python train.py --n_layer=8 --d_model=768 --n_head=8 --n_kv_head=8 --head_dim=96 --d_mlp=3072 --vocab_size=32768 --activation="silu" --norm="layernorm" --norm_place="pre" --norm_eps=1e-05 --positions="rope" --rope_base=10000.0 --rope_fraction=0.5 --qk_norm=false --attn_scale=0.102 --bias="none" --tie_embeddings=false --parallel_block=true --init="normal" --init_std_qkv=0.0283 --init_std_o=0.00707 --init_std_up=0.0283 --init_std_down=0.00353 --optimizer="adamw" --lr=0.000781 --lr_mult_o=0.64 --beta1=0.9 --beta2=0.99 --lr_head=0.00541 --grad_clip=1.0 --warmup_steps=414 --schedule="wsd" --decay_fraction=0.934 --decay_shape="pow" --final_lr_fraction=0.02 --batch_tokens=131072 --seq_len=1024 --doc_mask=true --train_tokens=654300000 --steps=4992 --dataset="wikipedia_en"
Each number is 500 + 50 x the weight over its row's rms, rounded and kept within 0 to 999. Layers, rows and columns count from 0. Numbers have three digits each. The size before them is the row's rms in percent of the matrix's.

# k: layer 2 attention key, 768x768, rms 0.0281, rows 14-45, columns 288-383
# q: layer 2 attention query, 768x768, rms 0.0282, rows 15-46, columns 288-383
k14 087:407435408491446474563599476525493580531509527471508456539464428566466508577509642430486378546502462465513468494512448532525460518449474425411489491419509501408457490451503456531489481497422537477492552511537372534500535552440526431450469482420407562625467536526459397582509449488512455557
q15 087:461487401561452446496474519528480565509578496411545585528419530459534498528497550492543583427559513472506494489445416496514603517520565472540505524473461543549563399479487527533607511487556481497459501519497428432523446513410666484462489516465545514512494498422524483458455538516469498460
k15 103:524532450422531484517382598521476458489468493549461569496569477547486494422497518443454501463559597528445463517484588490383413448586576492544473513427467489479426554472521606557552421505493453489538577495556501446488523461527454604458518537559515480474534557422501484572486543496470528457
q16 108:525489566408421483524604503437594493510522446416550443485561488553493527558447398556494375553447428535449469509469461525519485600454526513470523500548478544431582521507437514517493523538536442614511446473466456583605496485402486572524544558517563475552508462560607479406562503513507471559
k16 094:517449518408383546517525398402522540472551478416535451574488515457460558464500554496472507548586437539545468467535538458496491463471395466437488401508556424418560480554520562535559430518485446512478527521471562548528453522479519443450432562515490413485509466619550514513518381471536495576
q17 096:537483482422444563554531514501533519563580530551511476497440530464554554610487453449521500543526520479425491586412547512594560479460522515507434477464432507547511483461614452489460524555540435478532462548515472436417444498530463476481518523537545409495557448588472442663499442583510543488
k17 116:489535580513558509489472524465510508491309554517474524454550394570433502459606517518479516487509561526474494402587428450433571473585509570626484581523495536469514499454491487485497545536415511517537537495469561500440465483541570536500459534548477510414572509391524475479538530507556541529
q18 103:527469461582602468559560484554447515493540548413509505548422549498450408474543419518544391542419454498481407512537437473456448515544487557476421466501452564451578521550438509475529455489550460549499536471487591594493493562508410509437555364495641481557444489371499480477520458517520586481
k18 098:470561554540497524595564548515478512519495509455519447501477396526462399559527471427500430571538569562531498477463444444474484544472557496501473584468497478552503539510533424568465538512494561492449571549431487461504546461419482532507486608512511505462529436479438501563507557434574498508
q19 100:533552409464525478451498500491392506546498516485461529484416446450416472514505543409525559511562549513462539491464519429448586520534524486465442495501619484459510454460552400496617569573514535429424520527453478476497524554485640459481437531454442565516491479499564515504436522553554508529
k19 105:501518520516508485480356463643467462441460541516504592451553512484571456438503552480478514298533603549472512436495539554440540474571500511636519558536508495566456367531527562480567524522558480485519510538488455383504486486465560527486508569482516537444555473490466520504407540586575512390
q20 100:519538489515469511511467471454419492474455512505576617482449511482495540443448517456468503423514663573589458506522569497431410445451503532519589518483574487445485531419528529444455487526488466517430522524499451504467483479535602406549536436592521523423547511599497574521500585546526506497
k20 095:472392479604470531603439565527513532567491436497483456498538450453483538519510454470529406476522481523444571493458567557603466555557559500434495584538478497516487580494520517438479522524592453534517496534441413449501463510484368575499503426425523441525510429473458454546523514429457503596
q21 106:454409520554473496604490461499521591528477447434523413555485466497469531497539443462469445533496513570530420448475505467482436508423501548479639478500407545494419502553456468538397437506534487490448542559460491548536468499529472554494511500555656392521455549494549526488592462509483413549
k21 106:552465575586469529571629489489536547515498447480574489569408470577515500523526500540485522567487484602488488544545419375417505543463492479420447513434536480435547493542469434530512506485478499516477441540481482541415586501514469461495540586548633481538445480569540447460438425435489493420
q22 099:584492555598421527550522385468486568521527477494452524487513515530514501481487505595393550516397521599444567566529506442434491469469533497471498461461521496518388512591562498459456431479590496477463495541561569517569580477445476418465549557483511389424474544587538360519574465450509483578
k22 100:441469460525552526518574578530538528421503534512541435518548486492456452507474575567493522512565528487562592497576553436498408515530519418450495455605447480491493612504471495477488459525428522468592531427463535584487518525524501385478414592434546492573448425492585438468507467393511533578
q23 107:517418499469555484434516557478491455521418518505498484521520460495473479452464539463469499547433477520512512491518461481478424509531495464527514478452536477507451415508546515479552458560543578346530457577474505493517469548619528524531520476474494538505490547524585454586436483582509522443
k23 105:507449489468497456481452438523481469489535424519503483445609415468577450571436497572504524503566569473482456585463553661497534468456518541653472556375546463530507464520510509406513495472489525436540537496528415473390511524510652476449511513534505480589546450466546526472450493476488532465
q24 092:524500515542540433490416511520404503437456464579485645541510459488479468471417548530447519497562446486552499476469389530468480489612454450565485435486424407495506437505599474396514478552627543367500459481483545424517422402508439504543510539466479527521487513481498533588509451479491493414
k24 110:509593431471545406501348551551538435475563431518474558416471512552468575532595484518458562369578599549530435521421457542528564410513499585613471469560452431496435430414590546481549565487508550470519540476520419402462505514452477485535524521534505474454474530494448464487535583535467554483
q25 109:515475463488504402503478578469440469449558539559504515489477542431514593560475489500497531531521561532508423470375544566499609473386483463572444526524553541508525415482527459466602549432488436468495594526454453519466444598445520518609370515505410458532535499487526565484493472544579488506
k25 097:512540592547521480498478405409492506566482445439531567482468445583541561473516464472497538463538489425455567500508399522558572553598642445498453508508469572527452458460533513508518513441591502450492458506499563422659498503519430568448503574436567546469446573482477505462419415487418525491
q26 098:524543533515494613490464538507449470519533503443582468473457485436462475576492512590454526521594475533500552584553454503526513617518521571516487449388549583528468519511573514506539410477428457489571480556486454571468475576571497523545482501502526573520453507506484436556450415447517485500
k26 098:481477555531602421436439434443529512513435523517538507467488460506480483411526546592443460543601500519434448384487554543465565513475507486565528595576470475521474449549548451401482427561497476437497541541453515491395509592509555477554520510519495484408458521496516486558478492489536542438
q27 102:452543462432492524427477458584535495439515510505516538481550466458493454558439496446437489475505481499565510620464574499509490511508461472557405508519514584522382607485552398579450517553550517545578532445503499487520513561428438417521554561468549490521550509540428525534383482585611568496
k27 100:559465480589569571556570491520568463552474597426486453582486517486579543452479512423502449531454481507530537459559461469454365391541459480593505520550510549538481455480445503593487556573539544490481427419570498555478456506475583502584453378561515489522525534481419447463396597538532515500
q28 096:463473455557463484577497476529535561532444506441577494471545563565467514502498521573414463398509534449505490513599508453457426481560549459501577425514438475524523584589421480537499519598544593538523433516576523572575556514461548469419547528496557500467484521514540482435511542462466424490
k28 131:486429614470457510524633479519537440434581546499549490603468524499466499528508521538503467602409437530511490443536445441489410540480476438359465497507500495454549584596482515489512493418431489516449461542493539633438526561429507466523461510473497507593485493580531481446507492430553549561
q29 122:529466542536588587508613473476557484463386400506602346538472471471449482418488458506511372534439435449531419504493451539499433544549503470497610494535413574505523548545396505500473445559524484522526522521553501603528507465525384495463552463485518498543477457554615556475461523495456408600
k29 094:513518530494458472461645510453533533432461524522528604489469509490486479445530382573482542532473596510551440537502415546499482484463518436471567591462507489449576425541460516483557457454524565477555515482541472474447564451416483497479495472547516547561473516503467459479449537517436505509
q30 102:562490420614512496573442517542490452533489647583515539537470517482479582502550535498413568497549522464503552442533480501531607420398501452517500521591568511490522578492544456434437488495521462477569546564381556508564503530434424468498456471496528506500530564531434544471548458494487510517
k30 088:519582490533575449487361531505516505471463524554485439427427530486422512512468482470425514448557570537460506471493548482543505499520487569532539478541517481528510501418588499446401506534545375437532540547421470490429521493556509458540511522589607601449562494343479469488496513500532494531
q31 099:423524433522570441478569537475474576516537537571495595557444498499520572507548556548506498460545512441464458445552515503416497469493525540453515497494503481502572496542474495430526457471462537472437558554466549514582505445507530462503507469424434496474573419504495559456486430497488598525
k31 119:492519550494446520492577491481535521487505472384550469562534402556433493506470536431500468536468485452538500580444404472523529500519444545342464446513405493464557547427575494507478470462531492559531461477485530597529401554465451518411537564466552540510496457550579443469566530534508486533
q32 095:431535507400498468465516434567533472491466425578409510488475536608492528478571443431531499520560463473448484518496455617497522528508386447484547475565472535537521415443576531508549417465471573509598500565526553520527494544504474452527482385472499416510449517539579456499481513538526548560
k32 102:448555556413564536533623471437522495514537484450449497446502459500479476464543473495433457562438469618533468479413450475469565511572476452496471500464512499521551543580421549473416408417485529512466494482378535693466478493539528542426566520575517445487512473464487564544534510549520449565
q33 098:515496508454470533478466557525596452500537531502490481494454492540488519571474457406497404487514527470472470506472538443556466533509527431488470459519418510610450555405547580455426442495408520530544441485564518535473511523447532470551522546450569503460532533451587548514480426537559436585
k33 094:528553516511454480579458526504462475447474573486500512474552371467515482569607431397528567583540503450409621467559430420526573466469540507525425426553498469472423463452532537537512449466482473517435479492439567493523549368528487590554529533530448468482554523492516541525507543610497579479
q34 105:540509513492481489540597522487554531446645474413457433487501505513493523456398542443528526533417509555491380500479518543581458520443558559584528568392437430440445442458499552564471469468476412535457555420532477550494511523487472492513406496428434458521394594496394524439460528446463521484
k34 099:369515499440507472551558553466470642445502510480503580547497501484521467469527486516556542504405544574520495385542444480498412489526485497522566555503564411509444529520493470518504459546388484463469551486558565399567523370568526483568473544496454461504416435470443427465443550423535567457
q35 095:517342467546521423547522514521564470526511437545575400440480478414501487495445425417504455508568481396471479549498527453582375477521463496443566509478463573485544437567468484428478462536478575473479473518591451417537517493456526444488515606435528514507580605482543503532427435427479532522
k35 103:543472500458547452440454444559442437456488409570468556542478498441495482463546439549437551498596494489497587484579498488479444543513465563567493538444506554442495612425513486486571470532486508440580474544437479436442478522500503472552471564494420506457440483493517530507544422457615478489
q36 102:505549456473513539474519460433459428463501459472486501428467536597506501400515430411519478453541603468436516454531520640463491408457530495485544535536426500513456521508520432519485498477544606506639529507574518529548547536501467482522420592510436536505475547556440506570544511463410448521
k36 103:486493497443493419521484539420557485480583493522439517469548589540494489475507518503469414517457500648475543641474570489435497456454500506508597480462472542526486405518490512541447496483541473487618512516466549482428469535518485517525485502552441479489580458447503507456488571539490493500
q37 098:520536498510603490539475567502423480549544447570509520472513489441436548469462469453515509450528548441439445473500557567523526500484549476456503496552537396463480518570475515488466529520473427559452516463417437483500483539540501491461510455593552445467465537537518620481513426501503578466
k37 098:425450481566542537426473479461514446495500634514582566502579594591581529467424562534538395504517419413521558499452377536484483465663457472515556544610438499504474430506495570553558531416481500488492345499485521503492569476520422420440503411433539530506467549497497476479568448435498465475
q38 103:625485550599552509478589461503481451498454553501507511504483512484518513505456529420492464539491503513501530527531456438502532436532518514464490503405495450467517462491494552452420447447479474500519510461560520556436444521586508457539446423483445513529413551504538470423425458410452551537
k38 105:408621520495513452566381572423489458547490478412505523521442513548512456511538541360439477505525517537440481568494541458439429567511525416589501463465486477491432467538569516483424391425545477448466385473499495450476446514475459477494536488506462450522523467444471476493561525548504492463
q39 104:442512543486467494504512483483471435610541428504528543558426436482508575491514521448474431537439577449405533559454462559555478543579497477531434519409577422586445425481455440616607502447503452487496462464492389456483582484443564442586432507588527578514518502501545505597668453518555524501
k39 098:436519438487483500451441492471486471497486403539529533565533538520510508587505524483583477462527557476554507478444553525544496522535563470478557534503532531486584465417554499486449497463503522555527444561534429531491529416525647498599606464511540478543533547434606516472568423540452490432
q40 101:441521547482409476466498551498479509434452474544483451466515511481441570478534448515460551507525525558419511481497496513416506503462558569513615511404485484462467438453441552508517557393433531493501542455481533536557485511607526491572501429617437445515553536594454554488457482465472457483
k40 102:512438626504478448582555476465484509502482575595498511474465498448404451559409535573527472520493415476435471499526522511486607449595429490488550490456496407512526601444515489478443517479603490479491556503509568481417454514460532467553430551571415475550614458500501548517498459556499496419
q41 099:517499442507510475379453422587443478560464370505529407502466571550493413490407400548507433516551572505473568370518445461536522433541525543493528577590502510541477483539463550490378434545444467430506500454483457543526466581492507504552479493577525478465512517452520461580571487500515501514
k41 102:528440523457545561500530485499458504457554558496535480499485487537550461564652474476403431528440499483464460605449459441432470517529530418461546507481433479528480553581439485582511520547480426412375526465531451531547480409480489532543489443500561433509514487447464514473503496518669502491
q42 101:464467435420499428474505500536499503480503488501611445466423479475527558547441534577472500488525417447478492506503422558628509593487417555470514527519505417482516452470515575522520487506601437491481401544489523533417522377514504444428491495411474458565550555472563489506494531539554542485
k42 101:483494495453572639477542451562507524402450530458484614481513512443564614468524445514493468421511519426531531378487413496468441480468487502478475467488540514516475574428495505537480448459457519601528395455531417550499441440580588555473472535511494457517542598459464506455407459435467447585
q43 106:483454493622503483541493579420532567523545546524477445595420523472408619464471471551508471639527513498525391543504518449572508380450600509526499411473469490417464558560508488470516575481519487528454578485453489499531520479517503425363458523420495551506411508500497531451596539500513590515
k43 109:481535470436532454507474487553624499488430478461500542474479532489550524504465398490488546472485492411513549487420473536541450432492544433512459536490463484508490505571454481518585434485543512473485512394474514329510499481504566403555544557542454464433531488529450506484484522596481573526
q44 101:436535470481521395417496446494590483482526507475509495520524619525483503555412562414389466445530442441650467463521510498638458503518513517538547457542470534429454517456487488525489448529472529544499473457536529464534488476456505573532538537493475528530543529505542459494571573542519546507
k44 103:490553614550524556469527522465536504538520454415516423549404564502556463505494439519607484488462489555597432467482448476351538495499518491440468381465424486541484435546471580594443474475428529502483531419405533573478470460555490532463549533419504532595484462527515559542536475467528568469
q45 104:519410498566491436520453432586504573513438602463515574654486510554549542509451466452449546506408479405500603474571506502470520487584540473406499492536495513498531546543484501526587481505541551506462493536623476514465438430597495545490527523494473540475465530476512537533512413474508560563
k45 099:495499472589559596466575482544445466528481511536441574482431431602499488566495549511459521551458538498500596504582544512505518521417539503532495545488594484540429592469500488475569486495596456406498450561550512457415443562459560539554442569475465461526445501459517489465532573515544475452
q46 100:500490499485542466528441537502535506524478516521522430611600519534580499522485498467491568536504484524523530518512506480601522493494509503496432501520622580516510565507458440542452536430516482494423478491523479430519471465430553510541437441466500460430471573511516470436532562449524567484